From a checkpoint of a small transformer trained on Wikipedia: 3 heads of 32, 131M tokens.
Each number is 128 + 24 x the weight over its row's rms, rounded and kept within 0 to 255. Layers, rows and columns count from 0. The size above them is the row's rms in percent of the matrix's.

# layer 7 MLP up, 192x96, rms 0.178, rows 151-186, columns 0-95
size [104 100  97 100 109  99 100  98  92  87 104 110  94  97 100  72  88 106  96  99  91 105 100 103 113 102  95 101 108 105  96  96 109  95  93 111]
[[159 133 109 147  90 103 137 148 129 104 110 117 121 111 124 136 146 155 126 125 159 179 135 100 112  98 119 123 137 150 102 105 167 124  87 158  94 119 122 124  98 120 158 149 144 113 116 163 132 110  93 139 111 144 175 141 134 124  92 140 128 140 147 141 125 125 141 115 130 129 178 102 125 147 159 177 120 100 151 137 126 157 178 124 102  83 137  55 161 132 175 112 159 124 131 132]
 [105 133 106 157 148  78 138 107 133 124 154 113 133 121 167 139 180 155 147 136 108  98 137 170 136 120 109 147 124 115 124 107 150  88  90 116 136 128 156 142 139  96 105 133 144 120 134 139 110 151 142  98 119 139 119 149 180 103 187 115 149 148 137 115 174 139  92 163 130 107 172 149  72 145 101 106 149 139 109  99 144 154 125  87 120 110 147 150 132 142 120 106 136 110  93  98]
 [115 141 129  70 117 151 141 133 190 155 146 112 135 121 110 176 143 109 162 133 122 127 124 134 106  80 152 136 140 118 110 112 104 158 115 100 144 119 113  91 149 108 129 134 131  81 151 127 124 113 147 160 133  97 143 147 121 139 117 140 117 158 110 176 102 128  91  94 125 100 167 118  91  76 187 106 146 133 107 109 144 124 169 107 121 160 134 146 151 127 110 124 166 124 132 148]
 [128 131  86 115  87 114 119 104 140 121 141 152  98 109 117 167 126 172 131  60 124 166 150 184 103  63 134 143 137 146 165 107 118 144  76 150  97 105 121 102 133 137 160 130 119 122 136 150 108 138 146 100 130 115 135 128 140 114  89 158 130 110 130 125  87 107 135 150 157 154 126 116 147 139 122 126 153 112 198 115 148 143 100 161 122 130 154 107 133 131 125 122 126 127 126 160]
 [129 103 156  92 128 133 167 121 129 152 140 165 120 118 134 158 108 140 123  90 158 110 143 125 126 127 161  95 141 121 125 103 100 162 107 135 150 144 108  88 135 105 131 179 124 140 123 135 154 127 142 119  94 148 137  95 148 110 124 112 130 157 108 133 139  60 141 154 185 101  99 111  88  72 138 127  82 173 161 135 145 117 125 106 154 139 148 151 109 115 144 132 102  97 116 154]
 [ 99 149 143 118 165 136 142 144 124 144  95 155 163 102 139 102 112 162 148  72 144 130 111  88 154 114 125 127 113 110 154 107 155 142 128 160 125 118 144  77 157 131 127 116 148 144 131 160 126 106 134 151 115 124 202 164 101 140 123  96 108 169 113 126 176 113  76 148 151 116 130 112 156 131 121 113 167 145 111 164 127 110 159 150 108 110 138  96 108 124 126  99 141  93 110 120]
 [ 97 124 115 138 120  97 152 141 155 151 143 136 150 100 168 174 158 126 128 136 116 131 124 139 138 106 167 152 128 140 109 104 139 137 107 112 121 105 181  92 118 142 122 126 144 112 167 140 103 153 106 145 125 134  80 155  93 135 154  77 135 124 108  94 110 108 132 156 132 126 180 136  84 113  94 143 127 124 154 146 143 130 131 108  98 109 175 140 108 128  82  70 171 144 116 146]
 [ 79 130 133 141 118  99 103  87 141 124 125 127 149 108 108 117 112 123 132 108 113 140 133 161 158 111 115 151 119 146 115 108  96 152 147 124 166 129 150 174  95 142 122 183 134 128  90 148 111 132 102  97 138 142 133 109 106 120 114 170 102 119 133 132 153 166 114 126  77 145 116 109 115 117  96 176 203 155 134 124 160  91 132 155 106 109 125 120 148 166 134 112 131  90 103 153]
 [ 91  95 110  86 128 121 142 160 159 116 133 138 151 117 137 168 121 133 148 118 145 107 172 103 141 106  95 126 171 140 143 102 161 169 117 154 115 142 118  93 169 128 158 144 155 123 127 129 126 112 132 130 116 112 150  97 135 143 137 131  93 111  87 132 134 105  91 137 181 104 142 123 138 169 111 137 141 156 139 132 156 131 146 122  74 140 108 108 124 101 138  63 159  80 106 114]
 [148 136 130 154  90 162 126 156 149  98 118 164 151  85 106 157 175 136 124  85 104 144 116 110 121 110 146 119 111 154 109  92 143 140 157 148  87 102  99 151 118 101 156 106 168 124 139 116 121 131 123 127 120 153 137 110 112 156 152 124 111 132 141 111  99 120 129 157 184 136 146 135 132 120 157 141 102 116  91 133 151  89 177  83 113  92 152 124 109 178 168 113 136 137 137 111]
 [175 135 123 151 118 115 136 140 108 160 142 129 104  62  90 180 109 150 116 134  91 121 141 122 163 124 216 159 133 118 109 116 109 137 119  92 147 136 134 154 142 180 110 136 126 128 123 110 115 140 104 118 119 162 149 109 131 142 119 103  97 190 104 118 179 144 102 150 143 168  98 121 137 111 116 125 111 123 135 111 135 112 133 100 124 147 118 111 131 128 119 140 137  87 134 114]
 [105 134 132 127 119 105 147 109 151 141 168 142 101 106 136 136 118 143  99 134 126 111 160 133 140  99 144 158 138 143 170 121 130 121 122 182 170  72 104 133 151  82 143 153 109 112 172 146 132 145 112 104  98 172 119  71 132 140 136 120  84 125 103 154 129 132  92 121 173 114  90 146 141 113 144 154 116 130  89 121 142 171 121 104 129 137 132 139 150 134 153  96 169 101  99 120]
 [108 104 123  96 127  97 103 149 178 131 101 135 138 121 121 110  77 115 195 183  78 120 156 133 149 114 143 149 164 127 103 114 130 157 122 105 144 132 132 109 118 132 101 177  70 127 130 141 144 159 122 102  99 111 119 124 125 131 133 106 161 114 128 123 174 127 121 150 123  77 161 175 151 146 122 109 143 100 122 115 146  83 120 135 125 119 131 127 132 157 131 143 122 108 104 159]
 [143 140 102 144 180 118 134 128 111  89 159 144 160 128 135 140 184 123  87  98 130  97 118 115 135 125 109 146 121 104 134  83 126 114 101 139 153 145 105 116 131 186 141 145 140 118 145 160 111 111 139 154  96 155 107 103 135 106 108 128 106 120 152  98 137 151 155 151 151 146 134  91  66 131 108 105 147 106 105 111 159 122 144 141 151  88 148  93 148 127 158 130 181  94 119 146]
 [174 155 126 122 130 119 130 178 147 130 130 151 146  75 129 163 110 129 100 139 101 152 192 124 139 131  87 129 140 145 106 115 156 142 101 100  71 118 105 104 112 143 152 129 146 155  96 173 132 122 134 155 117  90 121 109 141 140 177 118 128 131 163 141 141 135 148 142 142 124 132 109 142 124  87 102 147  94 124 140 132 126 152 102 127 107 146  89 177 120 150  96 160 121  92 124]
 [103 112 111 133 144 144 143 137 110  88 113 102 122 141 131 127 131 109 140 136 121 146 153 151 115  99  95 131 123 136 106  87 127 135 132 153 146 138 128 102 102 100 126  98 109 120 127 122 123 127 126 120 182 126 135 125 104 146 133 136 104 130 130 121 116 118 126 132 122 169 135 126 146 147 129 133 139 106 130 154 255 122 110 113 158  95 128 116 106 137 115 126 141 131 126 150]
 [134 110 164 172 131 139 176 114 111 106 147 126 102  95 116 127 141 155 102 142 146 127 122 150 127  99 135 142 120 133 121 112 149 131  86 134 141 153 132 173 121 169 151 117 113  66 127 113 109 147  95 120 112 119 133 167  96 116 141  93 166 144 141 106 137 149 122 140 125 142 138  75 112 166 111 122 111 122 104  68 138 148 170 128 141  94 124 134 127 165 167 128 182 118  90 142]
 [155 127 124 116  71  80 118 141 123 152 191 174 140  75 113 127 119 144 126 117 117 176 157 136 108  98 110 138 116 150 149 128 132 141 132 159 128 102 150 100 136 157 143 153 106 125  93 124 143 148 112 134 116 126 167 154  91 132 113 149 150 142 116 185 159 124  77  95 115 151 131 116 120 133 149 180 112 157 154 109 136 110  93 103 103 107 123 100 134 129 144 107 142 121 128 127]
 [128 106 125 128  65  85 113 148 158 126 127 126 138 140 150 140 177 174 112 133 140 123 167 135 129 115 146 125  82 165  90 107 163 109 145 159 117  96 146 146 105 120 129 149 130 132 136 145 129 144 103 132  94 123 150 140 118 101  96 124 145 112 101 131  97 148  86 142 141 178 161 143 117 162  79 122 147  91  99 109 146 116 133 130 115  84 177 131 117 115 155  98 166 129 119 123]
 [166 107 140  96  89 127 107 116 160 144 110 127 142 134 205 138 155 116 114 129 117 132 128 126 163 104 120 137 116  80 118 118 143 125 151 133 140 122 112 107  99 162 138 134 149 120 139 127 166 115 112 112 111  73 117 163 155 117 151  67 123 141 121 114 160  86 135 149 152 149 100 125 117 114 114 171 135 150 133 122 133 108 125  94 113 125 175  97 184 139 163 113 129 130  90 149]
 [138 125  85 134 144 110 125 140 140 133 152  95 145 133 118 115 170 130 175 150  95 100 145 149 168  71 117 155 123  56 145 109 128 190 102 118 146 134 174 124 172 116 119 128  97 121 179 169 135 117 122 153 128 135 131 152 128 149 122 121 147 139 116  97 148 131 139 158 102 102 153 135 114 115 163 114 147 126  93 113 155 120 114 100 134 153 139 127  95 106  85 119 139 125 130 130]
 [121 114 126 139 135  96 116 143 145 107 168 192 131 102 157 104 106 129 149 132 127 117 116  86 115 115  95 160 140 115  93 118  85 152 113 194 115  79 101 145 137 144 138 134 150 145 113 142 119 139 146 126  97  83 130 130 154 180 106 142 127 132  94 154 135 140 135 146 110 162 104 140 161 117 121 160 140 138 118 115 129 104 107 115 127  56 142 106 141 115 133 122 129 114 130 182]
 [118 132  99 134 127  84 130 177 148 145 171 141 149 130 155 161 129 123 134 132 143  92 113 143 105 109 143 139 142 105 123 117 164 120 150 123 143  94 147  94 126 139 103 142 155 135 148 133  86 149 137 145  97  86 111 166 123 170 155 119 104 128 115 100 135 111 117 163 123 157 106 166 105 126 113  87 155  78 141 102 137 155 166  79 158 152 148 102 122 134 129  94 159 115  82 137]
 [149  91 176 168  98  92 139 125 150 117 144 123  73 103 116 122 125 154 131 116 120 115 114 129 166 132 154 134 136 133  89  84 132 125 116 110 168  43 149 135 179 121 103 119 143 161 127 139 144 141 143 112 109 146 116 167 130 141 113 114 140 140  96 119 119 150 122 165 111 127 107 137 110 110 124 130 126 104 156 160 174 143 159 108 100 122 141 113 115 146 155 157 136  90 127  89]
 [125 148 122 141 130 112 148 121 130 129 141  97 154 109 180 145 161 158 155 127 163 140 141 136 121 113 133 143 199 125 117 130 144 127  74  89  94 122 124 123 134 108  94 152 141 158 153 178  96 132 102 160 113 129 182 146 107  85 132 127 163 126 106 131 161 150  91 101 130 123 146 161  96 128 103 133 168 162 118 116 134 138 107 106 125 162 101 119 128 123 110 108 127 116  80 135]
 [148  98  91  91 142 103 148  94 113 130 132 101 125 127 140 101 106 145 131 129 148 138 137 131 168 121 144 160 137 122 110 107  84 140 134 124 137  98 130 127 108 134  88 149 116 158 142 200 121 132  86 102  95 157 132 142 111 178 151 144  99 156 173 126 132 100 141 142 114 142 120 138 154 168  81 175 119 112 144 103 152 140 139 142 124  81  87 145 150 164 151 141 128 133 105 133]
 [ 98 182 143 107 125  89 160 106 183 177 163 130 139 139 145 143 134 135 153 118 129 154 122 162 134  60 130 138 107 123 132 125 140 148 104 121 102  93 113  73 135 134 109 157 103 146 144 118 117 103 153 133 128 135 138 137 156 101 130 148 103 111 123 152 106 138 104 103 156 127 102  82  95  91 176 105 118 130 159 134 139 140 140 153 110 148 114 118 105 130 128  99 118 118  76 147]
 [132 116 140  96 100 124 131  98 159 128 115 143 185 143 109 132 111 109 163 155 158 164 146 137 171 107 122 121 140 141  79 107 138 161 152 119 128  98 138 108 104 151 133 179  93 134 127 150 123 140 110 115 101 124 119 137 148 170 126 151  96 114 108  82 141 112 120 158 149 168  87 139 112 145 141 138 118 109 113 116 147 120 145 108  95 118 139  87 177 141 135  87 141 104  95 179]
 [109 185 126 118 162 153 142 148 114 140 116 108 166 107 143 144 141 148 136 117 113 103 115 159 147 109 107 132 143  95 140  80 141  86  86 127 129 147 148 120 106 119  96 150 162 127 100 162 145 146  89 145 127  96 146 135 128  86 179 131 120 165 105 119 112 133 125 119  98  97 160 145 120  96 108 132 179 159 151 127 162 117  98 111 118 166 161 135 138 147 152 123 148 115  83 111]
 [104 136 142 122 102 153 120 197 127 163 123 137 136 110 119 143 135 118 114 140 155 157 134 100 134 117 141 104 166 140  83  94 106 134 169 116 142 120  96 137 115 150 133 133 130 110 168 146 187 137  94 176 121 117 165 123 111 135 123 119 114 129 116 112 110 140  97 127 109 141 106 138 142 123 168 182  94 139 131  90 156  53 124 105 137 137 119 160 107 145 160  95 117 122 106 129]
 [ 97 138 127 103 112 124 137 115 140 112 148 148 136 118 163 139 120 125 115 111 138 165 122 122 130  82  96  93 156 138 107 114 154 146 105 124  93 145 168  94 102 153 148 121 134  93 113 151 143 178 113 132 146 104 165 151 148  97 140  98 144 125 139 168 114  78 127 133 128 114 125 120 106 144 154 151  99  85 152 136 167 126 154 130  68 113 129  74 166 133 123  87 136 134 109 173]
 [148 134 112 131 153  94 129 183 143 129 127 111 107 109 117 165 123 124  85 140 122 124 137 118 101 138  94 114 162  93 120 108 169 136 120 144 155 155 136 100 166 155 124 145 159 103 149 115  99 170 146 141 123 129 112 130 109 119 152 114 171 121  74 131 142 143  97 141 160  87 153 174  92 109  98 136 119 123 139 122 145 165 136 117 161 166 128  93 129  96 109  98 120 107  75 115]
 [155 151  93 126 135 120 126  90 107 116 145 131 126 148 159 138 167 111 126  75 141 119 128 113 160  81 125 131 142 131 162  96 171 128 168 156 106 141 104 100 115 112 131 149 137 117 168 157 148 160  94 123 121 150 164  82 120 136 103 147 118 142 113 147 134 104 125  86 118 118 109 101 151 125 136 167 112 132 145 155 163 119 105 138 132 166 101  88 192 118 117 114 142  87 126 154]
 [ 94 123  84  93 111  87 166 121 168 134 170 151 121 119 121 153 145 167 144 133 130 113 166 130 110 115 126 126 111 123  96 110 166 137 134 150 121 129 151  96 134 128 117 170 167 118 151 145 140 105 129 150  84 140 106 147  96 119 118 115 114 140 135 105 130 184 106 139 139 171 131 106  81 114 171 116 163 110 129 137 134 141 107 105 159 159 174 136 108  99 121 124 157  94 138  90]
 [126 102 124  77 160  90 140  95 151 143 136 131 136 116 147 123 140 175 145  98 128 146 116 102 145  86 182 117 106 123 143 115  88 122 119 110 154 119 129  99 137 113 128 130 135 113 193 147 140  86 113 143 119 119 151 183 141 125 162  97  71 113 149 141 152  88 120 114 145 101 143 118 166 140 114 111 127 154  94 102 133 134 135 117 131 106 140 119 114 170 127 146 176 142 105 114]
 [154 128  74 164 144 122 127 133 132 108 124 118 134 130 144 152 166 132 156  94 144 103 122 112 116 108 128 141 134  73 169  90 126 111 106 132 123 128 111 140 147 112 104 135 146 138 104 146 175 136 146 125 122 124 120 156 151 104  94 158 134 180 115 168 135 112 116 109 117 137 137 143 117 113  70  97 173 113  99  91 168 108  86 154 141 104 165  97 143 125 152  95 164 123 159 115]]
# layer 7 MLP down (transposed), 192x96, rms 0.161, rows 151-186, columns 0-95
size [102 105  92  99 108  98 103 101 114  85  98 118 100  91  95 100  87 106 109  99  93 108  97 105 113 101  94 104 111 105  95  95 107  81  89 111]
[[144  76 128 124 181 111 130 136 145 201 122 150 146 143 123 119  91  76 121 165 125 107 154 120 115  83 122 165 125 109  94 128 140 149 128 116 146 173 157 138 108 127 117 124 153 175 144  91 120 120 132 125 156 114 130 109 138  91 143 119 100 105 136 166 142 139 120 153 141 159 113 154 117 115 132  78 144 140 113 111 140 129 127 132 119 113  94 173 139 140  86 118 150  86  99 127]
 [118 101 129 151 112 165 117 129  97 130  99 117  72 124 126 118 136  84 153 167 101 132 130  98 154 124 101 131 107 122 124 172 125 122 158 170 139 205 133  97 115 116 126 135 129 155 105 112 157 151 126 132 113 162 153 126 141 133 144 110  73 135 138 186 104 126 101 129 116 113 101 146 184 126 124 156 117 105 151 147  89 131 126 124 139  91  96 136 130 126 122 104 150 159 126 107]
 [141 168 146 131 127 120 132 108 150  96 113  99 132 159 100 125 167 132 105 154 139 138 116 144 109 152 174 121 105 119 114 134 180 102 126 101  76 148 142 132 125 119 122 146 141 135 160 113 144 148 128 132 117 168 132 122 148 128 108 146 133  93 103 115 131 101 136 128  94 173 103 178  89 138 145 153 134 110  99 131 151 146 112  92  95  91 123  45 146 120 145 178 133 124 138 115]
 [118 125 193  90 134 127 128 137  75 162 111 147 144 128 102 114 150  92 128 153 117 111 142  93 164  93  82 110 141 127 138 139 141 159 133 154 144 145  95 153  88 122 114 126 123  91 136 105 116  95 153 142 146 102 147 144 108 104 126 124  87 156 129 196 158 174 122 114 134 132 120  95 136 134 122 120 105  86 139 116 159 137 140 134 147 140 127 143 125 162  79 147 104 150 111 128]
 [ 81  95 160 104 106 125 144 113 130 127 127 119 138 150 153 134 163 117 139 121 126 126 125 119 149 178 119 143  88 128 137 196 104 100 144 170 106 134 129 115 139 129 104 146 123 135 119 132 153 128 143 149  76 153 134 171  94 117 154 154 187 112 126 112 101 147 136 125 131  92  90 142 103 107 149 143 114 118  77 141  98 136 111  90 156 113 158 120 134 162 137 119  90 171 137 113]
 [132 130 101 164 134 165 126 139  83 111 107  97 139 151  74 182 149 171 132 148 121 117 118 154  82  78  97 131  71 144 108 151 157 122 160 138 128 129 135 161 109 119 119 132 119  81 132 129 139 115 124 158 142 114 126  98 100 143 134 156 141 121 126  72  99 152 168 101 144 113  83 107 117 135 170 129 136 132 141 133 137 114 108 124 122 151 110 143 140 104 127 172 125 155 130 125]
 [135 100 144 148 127 106 131 114 172 120  95 153 111 119 118  88 113 138 126 112 111 143 147 130 138 158 114 113 142 111 122 154 109 135 182 167 127 126 111 105 152 137 140 140 132  99  91 135 152  71 137 116 130 115 168 113 141 152 123 164  79 126 146 152 139 151 154 102  84  61 115 135 173 131 144 132 131 131 132 120 139 100 126 152 139 108 122 101 168 107 160 161  82  77 129 147]
 [139 124 122 178 142 100 117 169 130  97 103 106 105 178 147 125 117 113 126 131 142  94 108 112 113  87 106 136 165 126  90 144 129 137 121 128 128 134 167 111 118  97 107 140 128 170 115 140 117 165 117 143 168  99 142 113 173 133 136 121 139 126 134 157  83  92 139 158 115 162 108 184  82 118 160 127 159 142 147 148 126 171 110 137 108 152 114 104 127 133 109  78 146 151 104 121]
 [123 158 108 132  96 101 143 129 169  95 147 111 137 124 146 136 136 154 163 105 132 124 178 115 142  77 119 115 177 107  89  41 144 144 114 122 136 125 113 109 122 130 119 165 153 118 128 117 148 133 111  99 144 132 142 116 104 131 148 121 107 141 118 163 115 101 124 119 146 123 115 157 139 139 140 125 139 141 145 149 186 138 143 132 117 138 106 130 162 105 145  84 140  61  82 115]
 [129 140 120 124 158 146 105 160 175 109 144 118 157 143 154 112 120 102 122 141  86 124 153 147 123 153 179 169 116 145 104 133 140 109  80 111 160 140 107  92 113 146  96 120  99 120 117  65 114 106 131 175 146 123 158 149 125 123 131 137 165 132 128 106 137 115  95 134  84 149 114 159 141 126 172 118 105 156 128 113 108 154 113 139 135 148 116 117 111 130 115 179  90  76 117 104]
 [122 118 177 131 161  86 155 115 135 102  80 154 128 138 112 110 130 132 119 116 121 123 109 147 107 156 125 108 111 136 106 146  92 101 124 161 119 111 113  95 142 101 110 134  89 112 124 126 127  99 164 118 165 100 152 120 122 110 134 177 157 105 151  89 144 130 128 148 133 108 149 172 175 113 170 139 132 165 179 136 142 155 137 162  99  76 152 135 134 113 147 162 118  98 155 131]
 [128 115 113  67 106 144 127  95 129 124 132 137 118 141 172 109 140 147 100 143 123 136 129 161 128 163 146  89 136 112 109 143 114 105 159 120 105  99 161 166 130 139 154 159 140 142 143 138 136 136 140 146 133 146  71 136 136 118 142 102 151 115 133 179 100 116 117  75 153 150  91 114 143 168 115 131 164 137 119 156  77  92 153 130 145 125  59 136 144 130 104 100 144 137  99 127]
 [131 128 162 144 112 149 163  90  93  93 108 133 143 120 123 115 134 150  81 111 191 135 124 133 146 115 126 127 118 132 134 171 143 105 145 150 128 122  86 165 117 126 134 163 137 126 132 125 149 107 152 131 168 173 147 162 117  80 105 131  85 129 101 118 157 108 109 164 134 170 131  84 139 121 116 136  94 157 103 113  71 177 129 125 133 139 153 117 135 123 109 128 135 140 148  88]
 [123 129 136  99 109  94 138  77 150 107 139  83 121 137 138 174 119 131 111 141 140 151 135  93 105  92 136 120 116 119 131 172 146 143 157  91 123 172 105 119 156 139 119 124 113 151 119 107 133 113 140  97  81 176 138 100 167 156 131 157 129 160 147  84 104  89 129 168 134 117 140 108  88 143 175  77 144 129 163 118 118 114 145 125 157 164 108 148 119 122 126 162 134 129 135 134]
 [ 94  93 168 118 136 122 116 122  92 128 109 146 158 153  70 113 135  96 160 140 126  94 140 112  87 126 160 181 113 138 118 114  89 137 149 149 153 137 142 139 106  68 101 139 112 145 150 132 117 169 126 110 147 154 116 134 122 124 121 118 157 147 139 100 141  96 134 151  85 183 115 133 103 106 160 105 145 173 135 146 131 144 123 148 147 101 114 175 125 126 150 126 105 134 124  91]
 [152 126 121  98  91 114 149 131 175 168 129 168 129 131 102 102 139 164 134 115 135 122 102  66 172 174 162 102 125 126 150 183 127 114 107 119 115 134 130 166 157 149 154 170 131 131 140 125 129 121 123 135  60 121 138 114 139 107 114 116 129 121 129 161 150 140 110 120 119 104 118 129 120 118 108 107 126 135 135  95  31 116 133 156 115 132 126 128 144 134 120 144 112 145 113 123]
 [157 106 122  99 118 115 123 155 162 167 120 128 155 122 129 137 137  87 122 120 120 117  95 114 157 142 139 124 114 145 106 215 164 125 138 161 117 144 103 122 122 111  93 109 117 141 126 141 119  82 133 122 143 141 129 143 148 122 102 112 124 124 137  96 126 109 121 130 112 120 135 202 150 117 148 125 112 162 130 112  79 142 114 153 157  97 143  89 118 121  87 177 122 138 186 153]
 [151  92 155 105 160 110 158 117 153 159  90 131 132 150 145 114 122 101 147 153 134 103 144 122 115 173 155 128 144  95 130 117 110 138  91  83 117 165 133 125 156 154 112  98 109  90 140 108  97  87 143 107 154 133 142 107 161 125 136  91 127  98 150 122 123 111 102 150 144 126  88 129 115 101  95 124 149 148 110 172 131 161 165 139 154 177 110 172 123 133 114 156 139 168 109 107]
 [124 135  76 161 138 143 126 136 162 103 104 117 135 158 121 183 120 124 168 120 138 131 113 133 127  94  74 162 129 129 144  89 109 136 170 104 102  95 133 108 108 127  91 133 121 167 127 149 183 154 109 119 120 115  98 161 133 114 126 167 125 148 165 168 111 129 127 120  78 139 111 134 116 113 138 146 109 105 114 163 201 108 110 115 104 143 122 109 127 114 142 137 132 106 112 114]
 [ 81 141 129 100 106 147  90 140 153  98 143 103 109 112 149 108 154 160 156  99  86 180 137 152 127 123 141 157 140 190 139 111 132 129 130 103 161 123 117 151 144 137 123 129 125 112  90 103 119  93  87 102 126 153 142 147 106 116 155 151 146 103 150 187 115 155 104  72 111 127 121 144 105 169 148 122 117  97 147 114 116 129 130 129 133 146 120 147 118 110 123 159  81  98 144 118]
 [122 141 156 100  85 138 123 119 144 133 109 127 100 136 142 150  77 131 101 161 199 119 134 157 102 181 137 112 164 148 135 141 141  81 128 147 143 130 112 116 114 141 154 153 172 134 117 101 113 107 104  93 117 173 113 140 128 103 107 145 124 144 136 153 134 126 106 172 164 123 129  99 121 151  89 132  91 103 162 104 109 155 148 140 140 115  93  91 156 140 145 121  97 109 111 136]
 [115 115 140 119 120 129 114  86 119 120  95  95 120 151 113 126 134 150 116 136 124 165 153 191 108 136 136 121 136 145 108 179 185 114 122 110 132 161 148  94 147 115 116 126 128 145  95 135 157 131 127  92 120 148 141 116 142 121 123 126 142 137 156 168 118  96  58 127 136 119 124 137  83 159 130  88 121 127 132 150 100 157 145 130 135 168 105 145 156  94 141 149  65  83 119 140]
 [161 113 135 140 131 119 167  87 145 157  99 127 118  85 167  97 134 107 154 150 112 144  93 107 144 154 164 163 128 106 113 146  93 144 128 152 114 196 115 153 150 135 128 148 110  92 101 114 118 113 135 107 153 106  94 149 111  93 156 137 123 121 178 109 146 135 153 136 119 120 161 135 146  98 138 131 162 144 159 134 175 107 109 144  75  84 127 128 116 131 118 101 115 110 127 109]
 [107 145 112 113 127 148 158 106 105 134 130 122 130 135 157 121 130 118  93 108 135 140 144 156 111  99 116 114 117 142 102 158 150 125 101 185 128 130 178 168 114 122  72 132 107 122 114 151 107 151 107 111 168  91 107 120 100 130 154 140 131 132 110 101 130 101 145 197 105 135  97 146  96 144 131 153 122 161 147 175 139 180 131 117 141 138  98 142 105 159 110  96 145 160 101  96]
 [110 128  84 113  94 126 135 152 127 143 132 127 138 160 113 148 179  80 143 112 136 132 131 154 137  78 152 141  96 103 124 134 132 115 111 141 122 113 153  84 156 160 128 112 114 150 119 115 169 169 125 166 122 136  70 154 139 129 119 104 123 123 137 120  96 124 151 142 155 149 128 103  91 118 139 136 128 110 119 137 195 101  99 106 157 139 118 139 125 154  68 107 166 157 153 109]
 [134 133 141 114 140 154 150 155 111 136 118 158 108 138  99 124 131 147 129 121 155  75  93 103  83  95 148 178 169 137 110 113 155 106 121 131 135 111 111 137 151 106 120 137 127 105 125 143 115 129  84 131 111 129 124 145  91 171 150 112  93 133 107 122 157 141 121 136 170 106 161  94 119 102 189 121 124 141 116 155 167 107 137 106 128 146 130 143 174 144 116  95 164  71 100 154]
 [118 100 140 127 111 163 127 104 130  64 108 104 155 160 127 100 127 130 117 165 116 139 147 145 135 150 185 116 112 114 164  95 159 116 120 140  92 187 157 121 108 121 106 125  85 112 119 118 119 135 120 123 145 162  95 110 116 129  95 130 136 106 108 139 159 112 151 156  85 128 132 133 159 120 125 136  93 164 126 127 173 147 116 165 145  90 164 124 123 135 128 164  81 144 155 118]
 [134 113 140 143 120 194 113  92 100 114 128 115  66 122 165 113 147 117 102 105 118 133 113 100 135 142 121 131 123 144 190 158 133 124 170 141 148 126 102 146 121 128 161 159 112 113 110 143 170 124 106 133 135 146 172 113 101 105 118 125 119 120  71 122 129 136 135 113 159 118 111  99 166 135 148 131 107 174  88 126 100 160 123 115 117  74 120 154 123 123 113 131 159 140 166 102]
 [150 127 111 116 147 126  71 136 152 139  95 185 102 141 146 103 122 130 110 143 168 108 135 123 130 154 122 133 152 109 159 136  99 103 165 140  72 104 148 118 112 136 136 147  87 169 160 108 132  92 117  86 124 115 146 126 148 110 145 111 145 109 101 151 143  95 141 118  71  89 146 119 142 120 119 147 151 151 120 156 122 159 171  86 166 103 111 112 152 124 119 167 135 134 139 123]
 [162 143 135 104  94 151 153 144  95  87  99 124 120 127 146 121 155 111 123 114  99 163 148 156 118 115 135 140 109 163 154 135 131  98 169 112 115 116 117 143  74 148 119 177 115 190 115 143 148 154 125 141 135 110 158 168 163 131 176 110 141  97 148 156 124 147 100 165 104 119 109 124 124 158  95  81 109 123 119 106 105  94 112 133 157 122 108 112 112 159 146 128 130 133 124  89]
 [166  74 137 119 145 116 134 149 106 112 135 134 105 127 116 139 160  82 134 162 116 132 116 137  80 159 156 116  76  98 158 136 119 132 115 104 110 133 109 104 104 106 134  99 100 131 139  90 153 132 132  95 155 128 126 104 141 122 134 104 126 130 117 140 148 178 164 176 113 139 111 110 117 150 154  89 149 154 151 156 113 135 135 112 167 122 133 130  93 126 147 188 111 162 165  91]
 [133 139 137 128 103 161 132 135 124 113 105 103 133 135 150 133 149 134 127 133 117 136  96 167  97  97 104 196  53 103 105 125 111 119 180 150 102 179 105 147 150 102 138 139 123 106 105 129 105 109 120 110 173 134 165 116 138 121 112  81  76 138 110 138 153 115 137 180 143 136  97 118 139 142 111 135  88 115 131 171 143 117 141 141 136 110 136 150 134 149 143 159 114 122 142 116]
 [179 147 118 108 171  90 147 124 114 133 114  95 129 122 129 124 114 153 137 105 110 141 138  91 154 128 110 138 145  93 100 149 152 100  96 167 118 123 184  97 135 138 112 107 142 121  98  85 107 123 137  88 175 125 145 128 121 149  99 147  91 167  76 115 156 102 135 159 113 133 185 152 139 147 131  98 152 131 117 149 114 144 148 123 133 117 136 136 101 176 105 127 126 117 152 153]
 [118 171 158 153 150 122 134 145 113 145 103 122 113 162 110 129 113 130 157 158 132 134 138 130 105 167 173 153 139 171 124 128 103 136 137 166  98 152 109 123 129 125 110 143 144 123 149 167 108 137 152  98  78 112  83 108 121 100 118 155 104  98 127 109 113  97 145 178 131  68 153 143 145 125 116 129 133 142 173  91 101 101 125 171  76 148 114 126 105 140 133 138 126 105  93 122]
 [118 116 107 146 122 120 162 162 112 119 107 134 102 124 140 149  82 119 124 109  96 109 132 126 116 100 118 151  56 165 149 109 146 140 172 123 132 128 124 215 138 127 135 156 124 151 138 129 116  86 152 151 105 114 103 122 176 127 134 104 115 114  94 134 130 142 116  86 133 150 161 114 155 132 153 111 118 179 119 101 127 132  90 118 130 140 102 154 104 103 135 139 138 156  83 145]
 [154 110 150 136 111  86 138 130  98 136 142 126  81 130 142 128 142 118  73 125 155 163  99  96 110 143 127 161 155 155 120 138 129 109 151 148 101 126 126 164 108 126  80 137 122 118 129 113 120 113 136 120 141 179 211 127 145 118 106 142 125 167 111 147 133  90 164 140  93  85 138 124 107 135 124 128 161 147 134 100  82 108 141 116 157  97 168 104 119 112 126 127 157 147 152 116]]